From a checkpoint of a small transformer trained on Wikipedia.
Size: 13 layers, width 320, 5 heads of 64 (1 for keys and values), vocabulary 16384.
Architecture: LayerNorm before each block, no biases in attention or MLP, tied embeddings, attention and MLP in parallel.
Training: a variant of Adam for these matrices, 560M tokens, 7766 steps.
Each number is 500 + 40 x the weight over the matrix's rms, rounded and kept within 0 to 999. Layers, rows and columns count from 0. Numbers have three digits each.

# layer 6 MLP down (transposed), 1600x320, rms 0.0952, rows 301-387, columns 0-79
465493522504505546578515470499501464531507541449550510482501516481508476573477522484497545425611592467541543536530451493516540472482519507431501474470471494478475465515434524502586513484475468573465543495577508423594526531470463459542375464
586474514583595562525473554457509555473489547517495479504474465525507523567512515476506476471503534530432495513496518487542466547547487469515604496499542588543595565573531442463445473532450445419466481496490546535513542556561504493493458487
503523492479503530498432510544507482445556531512496557514640554504494510532555505506441525524511465489553500463484490532514488473509527476506526509499545494436467503489435508530464441500523491503473450534513556527532520480516465454529548508
550515433510562532487494430447459446545457516376518504432555461560487515491531508476538529509557475470573549524471604417527510531483503628472522487563490500464455496531450474582555436513556498455507498552481476460545417522488535563499479565
475527472404384481540220487471508517515529530530543506509493507547499530535544554450509486525440519485483523494513539440510481529475436487493494503523491442548495515522524486504508509462544528486523539496493525497490517638570511530454466500
454498542518467506514462497463534540448477532523489538526441552471449525565546454461502491507495521538515526476406520392476428475512526471547543480485501479544481491553508515447472519424483497465542486469447451556511462510466504484511480550
455502425536520475499520481465509535522475541558485517520535508478533501508594505478477477507498445481544516515488451498495464528487538522533464474512411552466506458502464478497563454516478426449570546530511547507472496447540525509536524504
481489565499542446540476450475517567549460521489488477451476482452493522494497541541511496506516514519462472522459475475477479529495492492501470449457476483506545426532495546580492477526486524490563517439448461415573532522530467534561493499
486524541413507475521429547452438510437536527450480523495505568517517528476526509547418437451499486522502521472512532448583481492499525595545506458450480443462518513535459558546482473512464494463582471438554541493469464480495509417525497479
444478580517480505459531553452485480492472477581492504499507483503532459512475431519548494536541442521515487453393407419496494603496475419530563471435475529532509546550574499492405480494502527569496534511546432507507470494503431599506521454
512557430569523530499526507468507516497517503476468484496450523456385467558523491522526526504546478519531591519503567514529518488494480559516481498444506478457432469492475472569491511455549542542517428511487488529521541430444464541527593489
471507489497539437523452466546527486467471501461440494403449509489539538531487500454559449537523469531543510518518529413539462488545486503472504514520436546434418525541442559556566514438491416499413518574503532482549431537529511478385607489
401506498485487524460528507533508471535499481401500511417492442517492462548544527487467474527462368449467514562482517537520460539470464524553549553523486453466485458531557406502490542507475563680468427606474504507519493474449481507502476467
483536473457439533521294510499524546496547517448472504470534475570522534447503515534527550489431549486447527502548534533511526517562444501513466557510497443491549444418551541524441503506583552547516512525500500455552456553538435611464559538
536525514493482453532486529469433525499430459543489478467528476508519447423475539461513521486468537445481564496540462464413451491490507512545471501517491477497459562478581525484492451502411514499466489506538458411529469556496550487551524505
494535477571482450489502524519484512527528575520478495523481520469458530581462402471467520492491514479459460437472526515439514442527499442493498448492486465486489522449471500525400462464590497529415488547506507494445494529520482533602522500
479493515412498543459428532467508497490497511454491491532441476578575560496515533481448498516538502497499476553442491553493514541499555529498510527539449525483472512496488419471534468435489504534446440508455523545513501511430449519565472493
432462513467484482496512505462410511501534509511499498550524512529476472567540536477491446493449533490441530542563516554540499543469484534432512526485481539514445496587485533477521438490397471497446532490470498461491494534548473459450521462
477462466454554474438488529504493529530489461478421558418466538506448466490412556532591538435590515515520426549562411540512544456540493549464457533482492542486551526474422474438544533529435510479474527488497546482565498441550493467472579465
505476578438403464567282511459520508528521545508535533482564545551553500542529589501503567527452523482488527502516565498549479475531535481508527511460547485517433505502482550519562532459501462530560518486450575503440511525531542548458477533
489456506495452528438480530505502487452486478506506481460462493542488433460530513526535562538519525597485464534513457457565491503504426468465501512525543438507484544440449584555501464517472514544517435548531520465561524515459511507495448441
512487513556517485481547614451511543546543529476503484497544520489423496521492523521529504493433532511489522439602510478507551462462437573506472517479512469455482603479457482521491453526457488427445479521447525531513463505504482437490520513
483500475507502504462516500484480514453511500485472496457474465478503509558502526493551442549512565550441506501475493482530514505493477473549536532482491464484547493525455512481531487496507539483563465524487577506520496516425472512460541435
449520442479520500511489517508518486486507504518470486510550484468527496557492532498480543519510555515516502388557515409437476518529538469525491423487496507420492494561512495510507520475429453528526512516465570491472473490578510578425489408
478539516506433455525382528526538610524535462517516443512520525509554547506454550520535524489460483496506447540508435558513496481486532497481454489511491548463515519427522506461508476441524519507559471460497518513522485507539518497500487493
531519507484490520532494488444430523501518471473493504466519474587471488507456515549508551489537471496482528499540530482422506411459499533554492513479517501500500539525554520508553462521396527500485494520491424455446608489433540487505513473
554454413461585505514637542498573515504495457514498506519457444580554454514511456506473537460522532538538543485483561559509508503484498528538430522481526539528489467439526519482547528493468457513517500502454529514523458476503487498450555499
531534478493516450443496504534469469488475544539490500533464515538441454520510508466459478447501474519483543482508499471476505462513483530492512479488460563562525484534482500510501486498462456498474466502505542490573447448499495485594483515
517482456514503563453532503525508527548495482597493505537485458488533492492504520480572497443596540541490553537473510504416531515420506490559477474471523540432500492511497517522492453490447545526496556563514560461464537487508516533431466476
497498483472526463479572471457513431401566451575500509456513427578549493514523478459532536521563543476499495506535441470515525497509410571481582541510472534513524507451456582532587522515554479555553488562468471501498481515403548507498514494
506468524479472503509516480465554444531519585489450428490524480475480532499514478440494479449453480471526511512496455539536530411506523488443519463497482474498538495450502539532507506498474434519485474543509558481484512525520533552462467506
492499434426584471497518407445566469480537472467472554506514500444422485500474541580479570453490519488416405486456464506461464503519488486468435491473555467476551511494402570531447547440502489491510494481506523510489503480488464538492547534
509475479556487499489500477480499523513553500548472456468488453503564543512483517549478497500460518525500467515478484430505560515500481543492441493477460503536526496418547496529545513474505480505537563445583516443496434433472543518459513481
493489514549532486402396472576488479488525483477591441469437518556508490507444532480496528482522436518475550436534553482502454448544535497524538508529430534624496501517501551476474457478595511551474438543474537485570529417527543575559513415
427490474536451469512513477530560450471524561471489523521457490475458546523552481522459470487571453513479583553516490486531465487534613528494451506529522520510531480515524512539451497522380515501461463472494511498496514496472475470424451484
530537494500545488511564465502483481481491501495491508543579419418460470490451486482515484551552492543493473460486472487512428462449517440462458509495516442476458512468471478487524483518474444552527483482496496471517509570547432473545553482
534485538551497516536464539493513497503550512540517536523465529557464522518491471495452543517469516540516432333545478443559576540513510527413578544597469498486497540518468483521452522448415466485486445564498547451521559525488479494484527506
490551424495448463539455487558511453487485499473445488496482454554468489463469491428544435480459505498511523442474543525468472490576588464469543484457519532499588467506520492485468552545529527501523512567506523505477528457513531522461442482
549472516496518455560471458472489563506497569456487504473545555493447521510510512482470535568507518463528476505462448486497502455529456504446547496558497538546504539535462554519484566459535486494580466536447605483461567480493495505477531479
474498488515497443512453459522523479514565449459448396519551538522507519528552526582541466517485534455499548441586519476443468517471484634535583463469483504528428471548463512502515479493432458557581431542488519463531476531497533438422431525
555554523485446537544551470434460517440534459525575528479534502556523503522438501479508492549531566477430486470514453468485467483528448544465539440525491444518528531503508506471489575552470487544511509482509512467435486490476487507440472530
503564441477535542538521508438512447495531539568496574592436532500520492457532552467484422600391481440539454419509483490514470540451479510515503514423494475421453519505546579473489519490522439482541545505504489402513435535491526434565487490
553474520538469511492492481485516471491529520571446460476547488578535476478462526508476495490525507432477540534468528471497563478461464556459482540538531521487478479512485465466545510463499499537558481530496523551492455454528524491559482488
499497493510493513502508492435489473478522494537600531428500518514566525549499472518503509476532507441514494433442525519429437563524519492576452504457521533529489499484451505444507516476379475518489509479527515461522514404534510471573521409
467528517525633477498460478527526548449480518499532485499476486559579495482498533566595495499536500480524505525514523513428495470393521463407465491495568527493480504509510469562463502517500493531476454542493461490490522534472522503578508489
519466493536521512521461533478483527464521506488424480544509452444472493489424565506524546560504541510499469481524485522560528447519484507507489525534421569486518455549522488478498542507516456470547533477489409534542503568548487525491516540
454508443505462521539339513514506528549504553498539494413454533584517518554563487543559485461432501542432544500513518499498501522526408501508493501489429466537484541453483536531448506441471562505505564445491509513488475570479480517461448535
550494537449479450520490469424515480499455473422534463510478516483489492479426472458510491478460482515458542494551510567456561474470536515460469466491479506516553518472513477551498570505447487473536574523510516502528517572475483473476525535
455504521408487433470478507495478543474511445511461515542448576413528504514467517557452530537528515505458444431546477470435486522486431510483461570573460559429475484498487516521520480531523479512457500459485496471501554520477497473535508520
469517483541551508549553517532529473537457475503527550533495493472574515502497493498513584556530515570492419518459492531483449502499491501532512462543475425467494511451505502531553486474506503503455524602467475529535527510535516495523592491
534546444510495498583429535464570496499501528489467462519463501509553435517484482478521555617563450505492456499493491470441471514572478521508541530508456555474509485513453488530391497473496494479468527591502500513551467493539451478492481499
509389484503492475510479516467452533457461490508529438493456410495548541489422498526462495457498498548465516467464521498488486507511501446439485448439516512418532526538460526519476481535559482490549425470463570544534475458528542519467488498
495489518511609455531471473491462537523587524508454514527566453473526527464561538507481523495510523507511497463495474532482453424584494444459394470531522458555461454518489547454463456435552508541509495473547507512482504495549431526412517514
506493493425547517604480478489472481487511537491545452534487513518496487462469511553569548567542507488540501466531495498512535501524577551459461543460471528538434487436503466450515479482537418506477497481443457561549466590443500510549489523
518477531492531450504464496452516534609447574461496448517579478538440529468486502474485518541536484554519522606423429525488485539531531413561460452475535534512559521583519499489492448519472479488501557558499432454517498479514484464488461529
531564564509513494514497517512458494526467512559574512547449511521499496516472488549550483516523487507524508516441531507461477516541508486561458495523540535506434527450395476487513532485471476437517460473460555519452448454515431506594493473
432488493470480543508527436510495565544559464569526585475476500461556472529541493494467440481488473449502474483500525467503568566533491538478531510417476501471434444456446540507498502465453632527517472513455535517527517459470513582442469486
425464393465435525461433464541429449499545448501440488488504462489503426491469450518617443538496517473468452510525513482525450504502557495479530561498547561550499453481499487602488511424458498477469552574466555545504500521509493505469574495
574468493490495488508542466507569529472440493585497539439472523444532507467416540462520408494485497553488479406500501444478511494426466544548504517469603494527550454462478565493596515558527525465540480452464503550520504515523480494460515468
497575494515505508485563530499592502521502539536510486509480511518510550478487502477522509532404569613470486480442501493487462532549512523563534442517477542496480495486482557488410489482527473507492454563456515471524549498536463578488477498
563550555482477510550535515444457566518455449574504569525554546480469467497506501499494518461458509479549503538537483527505483545481451503492551529528493504502462451519576502520505435538499529526458602446493477510494459551485516464451485551
486495436478505525516559519507470493522476466592447449522469492435507504483467528472497546475535588500476498444609491521496471499544470543506502541514503475480448462514481591572486490576455494535531482458531578412566523474494496486460552512
473461513535539504462422433477466480432559466531562488541512496541467458502467514468507486515477546515527553528530484453525437512582501474515478518495472502439556544470438498483495448515492518434542516531461486448540550523498469480469577509
474477494469461524540359528475465544504513509477445497520568447454512502533458568459540432529485507525416543578534514568550511516497529494518511536536492541512516500477519472493548481443515549510449537459509490510616496490566440525534543581
544510553529583448446523454489543482598590520490532484545486527557562431548499514532545489487498509465524436510481489458554516544487494477441408512474450499529461499467426454523476472518529514474495485529499543599510477404451493525599520545
544487577486449486464470459501524565468432530565522407557476500535511526474523514527501571538471483547515511567429479431493522485444450443548442583505454498559509476488426466505557535624483546440493476512552541547447498480570514493469486556
437520458477551455497539492531536504565549488489559463476470563519473510506491459473523475544517549461456476518435554490516444552455534410478523485473460536522509579464459501460456523493502480542409510527501549502546462475515511496485487435
531521518458443473537409487537621532599486559458454425516574443541493498454568480542477446475462609421545563558596505557453528458504487540510482534505513452493536467562496509563475566443517479517469486448464598466527477483518540589522539466
479459515458548536495529544478494473430510517451517553467497469451532437496527506521556516489486476496464445469565480443468495480423466501469509471453462562452523470508421499492570457488575464507539547553513487543543487500519526510502558540
542522524507498479432511478498497456532520564493523524462526487556506571486519520485495485541514463468534505557520479472520526483515435487446450504513543474470552470472469541473510539475511549570530492497473469491477475498522509500503516583
522562548553535504463406507521466485547535522548461460464510563505479447546496478500485538549536509526464441462500533490476455510431539530504502503523456467474420524549528546495472499477473508493524441523446525471519437486485460478491538471
519507552506520495491516503472562524506527544455514428483460533446547475465594485506434474494557507482494504543527485563470548491461467533454497547418482527503480485480471446458506492525489516482511463446464518503511476500488499485418531479
506581491474532481543509499414519510544415531523481491463444555542553382466469577457472511501463552501501506534501498514501501507541527487487442492501437526536498515514456501588455507459552484513458510514475486428560498500512480512477500501
418498515491483563533489503506464548575500487479562551540531521538523521553462518497458483490548487548487486520550539501531503480562466467453495474519470445565541478519522452449551527496511489458527381486502474485465527544482383546520483480
517519481452456445438452471609481506486490484484491492482556498545483514519368457479505582507462524463531536524524472462518523493463463470405523473483582479435474532482454581534558524467521575566488449442506430494579553469511494429481503609
468501454543531506435488462562492512493500518511503486548453452504455524504506528456559510485533532534518532533499534474555471507562517515528580531472518464557531505436428462472467500525499540476383535522511478414464470451430529482520539556
544466527548441507468408457510502507524499516427508446531563460460456468476441538462517532591470502469476471466488537494496510469531559515540472493530593448490511484484460514498490519496527479471492523549528533497464467580477552522551487520
532466562508431476469415563514493528519498556476553528525476489557502486517514487456493461473520594467575515509489498446450528448532452456531508409499506473490575483491507479462522484491475500443455506446468562501465555453530479479507440583
421460438484565494582377470501543559487560529523419563567515495460438519484414492560467470510566569503536486545511514485553496549449476507448484486580485512577467419491464517557630490492471495479527530472486405460433504567450522466540528582
485516496413472515502574446513520468504503539583457570448473539498482601534535555441466345523575434559500481451446417516457592452560493529499475500537481434470469496523495530446535461466481447521469569442536529509516474464459468481507536550
527482534494462448547589498516501513470487401538527488498443532483506560460557472402570520493455472439440446445467511480424416475477507531529552480508542465507528517486592488455494511541511517573583559520486623515559486430507516528529437466
522531499426565499508445498449474481524514533478498459488463475544439442531507507509474520456493453494442513485531550513568547525515524545525457572464520481465526591537486465540414516541602520578421422541495501511474482504492480544507467481
495474484521464385493434425482505433514531419481531496447468449562514481526467483510580475495517600425539506543425540472525434497492493514492479428523423485564470474512440495537581486457545533496499492497493537581499494455520435468507465493
576457521491490474516514491488497562490519501550511523536591486482475517511447511467414518504545538500542538441456492566463434455476495489548511494443484533523522543473543480490450578489518528446477478545526488550491438429526500492552544542
582507558501515533516477489462586514551405467453516479568414549451556480507499521539454559423434527502405435498607495517485551499573504587516512531514513535462479587562499464508522655456550507450519494415466563565504521484524452541520536477
495501500472507495497471519500560486483453497486459564534546515489477475526496536491511555502510504556517509488536496509502467514466462476461496445594487426502418476474517524422519456527487504563543505491519506518483495529523483470524514553
475536484513433601504549493502520470467557496504552491505545472528530513474454501475485520457599501522506491479511530500497485517459515483471508515556577454495439477523517477499440524535482462580486461565508523513501518566467488505531515438
# layer 6 MLP up, 1600x320, rms 0.104, rows 302-387, columns 0-79
448527516441456459528525462471524458542447516471499565490490457455496473541499522500536466491486495550463512534482567518537550566490357498563537562465550479537506481466548515497427453509530493464534508505482518470504565470486496484523426446
440474435475432463519513557527558481519547536521510466530506418528515506514555458447527470517526569495564488435490530398453528524504480465436506446601499486463546500569463483496500450401580486493525535530471468442491555667512511346480492491
484628437510474588499450507537521559547516500470497478396500450512538531478465514468569490436492453517524552504447431421491557484548446524579609493504531509506570500532559514527495536479462438559462494527485583508460488530498508542485467495
525484498485445469501486485475519532490493514520522472455516490545450483496497511479475449530488507593474496519481536506515529524472425540493464551476520469531510509481550487516516542501487500509525531502501528499478455555556482503467504535
481457506455487506491465568511482474488529560481491539531517497508479474473500543488552494419551550523530546538466462522432451445508516476589512446525505483483469469562425508517488483488510488431514472458540505397531529500528445438431475515
497477521489514508493488544517495466482517494474505503535540460515455545563487526491557438496537523580489473561492538447533485476556455493573522556485475455550549513484558560534504524504529477482485483496478523467556477480486483517498488520
478529443539488481502469530526476458461542518458549473455483525545560448497519463469515523426509514487494564522468485555520484476490506459534544436549462521498487535552514513484501503438560467531464475450548520536504499553497519535446474565
502502550478434502479489427454574464479621529599535554496481549526504493491496533491504509557488549484478480488566526341425516504490548417478470509556476446499492590524464485427540450477561525527501541494571524523538511536481521485510468609
462523445451425517481522555556552499519507455579487564454573528548526512521568509525475484466463496462466528449561485587468527604499538431461489482437499515494487470497554507433504462434497463619568498420543502577480560558495444505418471549
482458539578458497552505499511561524529466496561478464405504445541535472537543549481588470542477481537495490500520485513464539531469459508543532502491605466478508496499421521575545474478501521457594508512527488562500489547510526477497478483
463523502454446466575440484493474470476476568439478491558555474532557549558632489442428483481411521490526523513487460446479447484535472495546483548481476424481497417559488570488463455461451543507510470490514507414429460533538575455427559496
487521476488470469510467481521538434546469497497503502458450541581544508512508541530573523445515529462538464429495498485477439461511444529476450495431418485609490489477551477513416526431495507519542484411489488479530467484481430531488529527
544504506503450517530480491504529452519510478465471512475512503513451485500490477471497475513435541530484522487554472522469549504554446473485446499450406497559543491485489501466494493461522510490477513491447478484536421518526529538440462541
483532482411500431622464532386532421501566552472468471520488494488496443489475545541573496470487559499464508588526639477477548448543483541522474571418480467561474543507490474559480538486516528508545554456458483500496464523511443539445425426
461526472383474500430456551485511453565464541537428471436496470532458568490505537532505459509516532477540475548510467533618512461607475609567414457423530487514433490469475515472521457402497505529588553516511534520463502498506485479552490479
522436510492500436563459445521604521510518432519528492479471534517447547523505560511497414507428518460460452495544452465558527525492499522477518515433478530490463482544542507542491488523491523532459558602450542450505523522415459417520503584
472484523538436553493432448475522490432555547530518477482472522577476436455549444522459595562513534534530521455471524438512468507438487454523463474482495436563526473528540455474457523459518481512443487507512522573511549487462494544559500510
425532509431500512469480528481527512485509554458501469478502490462458485508479512511499492467506591560451499444531470507550463422506442482489411475461491538548566502510422472467507476512522490480531534496551615488528465548499531506488493502
495493547512465443546499505556503534515528558492469536478536537565456485558544565453463519517479497505452483475544531538515515526546436529499477512481483505538502513456454498552497467507463574506544491462489511518507452537551535522491461471
479491471383463500448428505541527513474575439535527506419513502558535494503519522482519492498516528484527549533495525526532478568485531543487448546533427485432455445516520516505468572540527499482531625453550511418462537534416559485434563572
464567529494455512531469402483509567486548493431559511427522513488471547529456507531505532487491415492498491522506440583555495518525482497499505490460481506553479451519503442499497428470542550505570571437554538498431530494470541613439520484
495407507472492456507553505493552490524540489510517495416525538502538539463461486466506512463475487458554542512499530482474485450529461477469351515471451475534465528527484510512494484477493526484365571509425511467501532567483467489490550526
535456513479488484472460539528500528496486519493499557501500491491489545466511447449533462474472477501456493553488567523536522465466486540553452485521494495555471521452478452467478476479581549444485513488520498515503521494492442484523505563
507545454498523502504545454466473444498527514496493493516516499491473471479540476520576511468532517546537451486519535477584465541525485534542538484447524469552497540521494488520451496427511520494523482527522579529514541508516494529475496530
511537476512476430421462568540509525566472492457481484522526520477441522475503519497557591452493612481450581526557477499522458417509481557586550485543484549467433513484513514574466455510498486470489455399539455448550502491486463546447430453
482542479465431490559482492534529493430547517493490454458475443549492532503517491510522399529486463619463508554506561474406481585531468499512440474419489507512457434503567520516501479517500519490532470445512486513428459583533470494418483455
479485465467488487523476471456505478472551506472487512452460485467464501560440498466513537472453543535473535493555491502507511549490506515420430475569456486518425502491451493539500430487480501529507489471472509436490465543509515476493505544
452510478482501489426472491567542463500546590547507539481490512604481418485520472559476482503441529526490505450506494485532514431548473513480479523488476478541438508466527519533503519477533543458598539512525500502499507572456479512539470518
538480505428485507512487562447536516504506486478519498519436570494507505488538532539463468456423522496453509458520454530479503547540486460547554489444500506481502579486563450543512474501530564518545570434465451480472515555512496506417480508
551531459488514532540429482542443511497509468487460451564507548454531449576473577490503539542462530522469436427615393504520473537475487549510513549504485509528497475486422515488490488526566480509502527491501542504557530508537520507509489456
402505466550457475520456539449521562482515473510527531556469506497474558493540543538532529505473471523483490517478450471528529572471474510504450482521515500517483509511486478479504522453455516495508503501530568481484489577491486493442495414
461491469477520489469483484507486540523476512476545467502523555444431522574519506437530534501427481541494459457520492474548519506558504501459543483505495514489500517515534527448420466467558539526446499496538525453492503532558440475524511482
461441548428391498484423513445508495458514570525538502551531461487534510509570517535444544565465569540479457396506514463500469480506474490504529484466467421532513504455528469486531574510502524512496541466461584531495503578534480547419459482
498547478496484549457488467535438537480447516539531534490451492511544521535500514498543556568545479491480441473518477484498525537566484439542565471499474511511473518505481572475440445496505507413514577422471485476448535539514469517484413496
434514477501481478475462491515457455518489472541588511511414539560490517469512574509477483503485509502491530553513544508496555531496488508510490509481499556566512533431491555523439500479586521479483484486536547540516467481445492545515486547
449517492497451438459473560570493576520491478481534508513479517538460560462454407512492502482523525485500541537545517476449504471493570535549552438562463608532515546505556528480445504452592502527456504507516559496562515527512505461472503482
506515520496462528488459487465540519475504539539528509457513513528555542526505549461489529515488442525517417555471605467515566449500465503597515491522490435493470536483528512510465395462446483507539442522494501479537572480489507545523462435
480525479494482479519475509441575513449528551471512543472484526490471454468583513487497472519494478547457482521489484434394507489462510437454495493513527468539514451524509575523442550517525485521455500515499504483464440530518504485515445486
453483488497476460449486583524489578486532545504499422486566480546540514490481505521503524491515504551467556434481514463499541549526441512557490458521540505589513535525526516532503477525530477505506450491511509473493408498542503416499426455
471485440487523464485481538462488494516481561493487486541538493505483491547537493524493493516479448601581551559521571500516530494479504552518536526422496529487499440489513471549473446494514456518445513512487457563504446506518472477571510482
502511475440480443451501506472510505413563581471504475555508493519483483505552472556533497477496506410449458487510571440510541409434463457433517548473526488518558559496552496539502528454521500486512611495562539536556481492505482439618478566
496456552438476552462481560548503512478525491517532489415511530539493529504458505546462474507505533513421478528546446476457535462500422510510511516493511501498524491543520503533517532473595564392561518452449491497504530477533519506496568511
399498497466501469501427550490561564572445517486496564427438486461486623511479572475579464574415487514510506481475500459582458511502522462529486575416484477564569494518443521528492511462486558470489501459440473444556465550518558573459560531
524522512507469555525494483480488512530584525455506473444529499537495532503459536527500508479505500509514548464537454484515524485576479482508459496488526448499511537424480488567497475500510462442443512464517489506506483489527497511438448458
494494555504481504446522477451529602501473533482504454479514474541455498499504523483472565511501512506473529473484511451477499488510457450503539535491547506524487534491483524544487518469511527573537451551483526483510480482500499463506468544
489489502541484486539537453495525489481466569470550487453531495514505558554491515535523489520458502495435542545516464476515489491521421467491466524468402495524501503458523482501459535467480583491492465522481521545443430539479498484524499575
522545537546496458467478537521539511517505500451448478496574483526486546532537480541522539542525447485511450493535511455496472541487462500577513522507501515509418515542488566518433470469471475516476440523538496548504455499572520547518487435
514553552432499606538480547480557459605506490499491541477509536534492451471570460539467470528506459523513477469454527437468449444518528457458465521477503473550516499478500514499559555452446499531474501484480570538536487509477473513532480573
527476506528466404483520479505430486489568488499533422447510497578541528558507510523489464544392562481454469545558478475487555499531502506481476508455535567566504474470508542450468497494529546523534507401508525492573478450502469570490469510
461529470480464494611426520535546516534522590518448528494482496478490479508509488484486501486482499565427460555517435524495518507557513438470539500489465465507501508514459469536490460476529554483530436532442646546524514478619429485418482473
485541590487466522488456442556466584499543475515561473556508495527577543479536479495497483406467525551528426517532526517503469446468499475573512537403468469556514469547497478494491563462439499453482517487520476506472478480531518531506506546
470485488445533426597443550551545488509574553465579485478521562469506519513549576479463506472508595425439540409502452463469497575509478483500565516527484522539423467574516499496460505471529527492460603454508488438479466506499505500497505520
452476461515473498525494540524561527514475485514503586403505545471496528493518514478466546537493486461487407475471466490498460525434518514562611490561467474451533555533449511567508438462507578463508514462457549453478568484542526509474497498
436481492460412505495434461499477516504486492483562517521483475564498521518542502495485436481476497523479527596483561476492485474504499496636468516449451480489514540450516514500452535452483496500479461473530587513565472492510564435456494458
466552531472456479509492472503546549499498496425500472435495553465472517567549508463567478475533476481489584564521501525491511542550514536561467513568454509523482573520439482499484547503462516482463551367488529483499418483495524467472491487
580529515543475542526503408480573502495516479523502528501508540514474538454539477534462446515443431417531555473468452548451497507515462509516551544537495470570420500493539578575537521464482497409459505485441504484464546518466500513436511449
524484502480448476514553512424460528479481491504531478481599496449480533527524506473478451479453454523497549508574475516494450498522375471519506459485526514558552493518498503570508505467511532484552530463543485472522491524486502496479501502
432471482417432550543424525559494551470492525538532501484483526473587555440502534448517494571415508493464450503485457539483530531524440522564488490481492559492436475454540486501536476502490531446532527433402473489469548532507479521441488511
446455465498477508474468451555497475491539520536583532541514535553469456475538567531476516521437532419517440443585523468478499465472489491492456539589506488516486531527548534498517497521531471501593548474501450445534444540527521549400445458
491507446478473530450512503527547494538561489486526478471503546519510504486480494459518476474523591542564529532507423510495494432471463526469525541443505535514510530449468553476428571473540496473510457438547488458464486507491511539511527459
518512435474485455532491527490521564524430580475558526492483479524502577538562524485562515493519545526558522516518478513503529478472512510580422477534492564506489518488475526508534499490510551499442567383495519452499498484551508531526512451
547592529490462474544487518477514504516487529497474465462470549548539508486543503471489541469586479606476504475517567495468510527517537507473536477532518447549485496497424479526500482485527460520447504471428572502475525541532490477461510498
495490513518504468502479532499483499522534527450543501486539530473522501548548533410503467535514493470459481542562507503500538497522471497541473543479502541528519528496507515511510457415487492527503454495481451515424456538527497510492524531
492559492527446534519464547530531481562468502436554438536476497484555537373517501515514553453484492511504546487544487529442439494433516520554398520473425440491557493455477490511499571488461492487501576440490490474521502494504449607463518437
465472453500474462501438479508454495424528469540567447462490522529487512470466524428599451539499538536453457504513537484542529490510449546498499487452537442546444514490516474487441473349535446533568559510528529493628472530478505494448534459
500537463477459569528434534550525601500503503513595520527459533507531562544484495411502503521500507503487471576506503548506532477481487553578552508502519490512528469471393499500549546468557608495406555459580465445491488509532504584477457524
544526526555470508521494452493610504496530529560481474467507523476451570503438464454493526506505514474436593554565484502469472451504415503554542528426489495506457520461513558577460532466525576495499442470510554516498500496519496456444504540
458537478515497460526505536495444494507469550398535502532525552518449435496529506479517533464502496489506409536468518533521470519522439460485437511549508512560521516454524502515485519444483485550465455541452554530457513535496502496525490534
469449545479499416483459606521487471522478445556507418527500565500478512551563526456501541520469561506483435476571504477473440423545524558550451596433483452464484550546489473496459490457454485591448538484489529489496465547532475467542556485
499503525452500510579489495503516474448572491533543472521520517565483515454556536514499515491425542436530524498565561504562548513507497466453477409466489453506471463474531492550488493559482486404468520400433439518510452524507481501467521562
575570506488500539488473488504518491547498527567491467494496439469500529488519484529608486544447508482487411462510455390471492494497510446533488470481544422540463545537565522554463543509479535556442506543446540456524528537497540419517433446
512516442472442494575463473472531512541493532515529621478592481515515494460543603476487447510495554553478478546490558506491519531446507504543489503473451471502529494558494480574518428487470516491547534440485544497501530532519528475409452459
545459476427494441443461408419536497448572551475501446523583522439459464461542500511479472509530471630503515599466578520507473572493494501524563483431527500525466507434443443581480452518477472424564533409491512495438536500518542453488506528
537501485488455451452518471496494555423562566490473471466539502483496459524464483510545557502525551450507481561463491440550527525517458475429476511438492481485486492505450544551495510456486544458409534471604432561452491562443488527482491576
521480497496456450517475489425476493453474489511522511527493512580540503496474518427523426492495512532432450538527506516505478488520481551442439491468445444489493508489512488535488496510523467500570525470441456517478543507512430543404498520
519504452543428431496511498508578477511457498502514481431527493512443558540530483496590508498446526484469515511451517528482525501541443485564539454451547497454463483463479500520522457452521510542490556518474497577427488489527436484469441534
465529465507465476494534503520530526542556494517480463489477547474541554446569464538500460514476564489493499532512471501486513530478503456547474449538498501494440499545447575436483523510557518537493537572527435466422462550444490493543453493
489536556503478526535516535498536469557456578541460536481516532472442539567519440461493529516494505501436561559495539453540465451519444383436456557504484500503434511453452500550492438494539521564538525492537540455576497540527411470453472481
495404494391437587549415567534498459471461518520460440462509506518580515546469516493573492482405567543497439569525446440541500505517539544525453450487444424530468411483412547488480506468515510428507462535504444461481483495501493583490476531
548452467453471457430390600473499481536451625546499496488524437527505510460531487511577437511452549534495511584453534443531523574481456447547514489502505473481407541543503482507487427487496465508533591482486486515482515528504564504480531433
565508488535486513449479522582562471571490580492536494498587474458502534487526568437531535526506521491540561505529575449488537539480399501527534569468541490511483555509412509526490549462512472499537495525521482495513435512493545425470462455
535511434455424503561478489526555542386540535493497488509481496532517492521516507502478526535415518466527497441437459414499511550475479508532499487456488465500528472450470465539484487465466586445487519513487489487443550572423496454547443524
492530457503468531480491478482481419573539487448474471535535474552418501576551534501483458511473504473501466477543491543514516607524409483501493499511580458491440481496507553564429487492475506526540470569469488439531532520507510458454427533
503512457488495493450464475551432515548504482475545505481525537480478567555597516517481528448498531538511508445555513493585540521491439549535436454447537511551529518493454502487502513445568479509512534456518454496494514493464405553523408488
499536543462469558526513518532551410477480559474499503389509516535452508521508442623508437477517493495438495499495497460549459330535497467482420483465503463542505502445528464502506532485488542528607492497573520471512521541516410549573537520
492545512445479536506504531490591417506491550546468505481532530556451502445517533450480482598479482512497425509528540484547477495466474549558494540558474468533552538516498592420491435500488544469478436467449515417494590546486469519405553519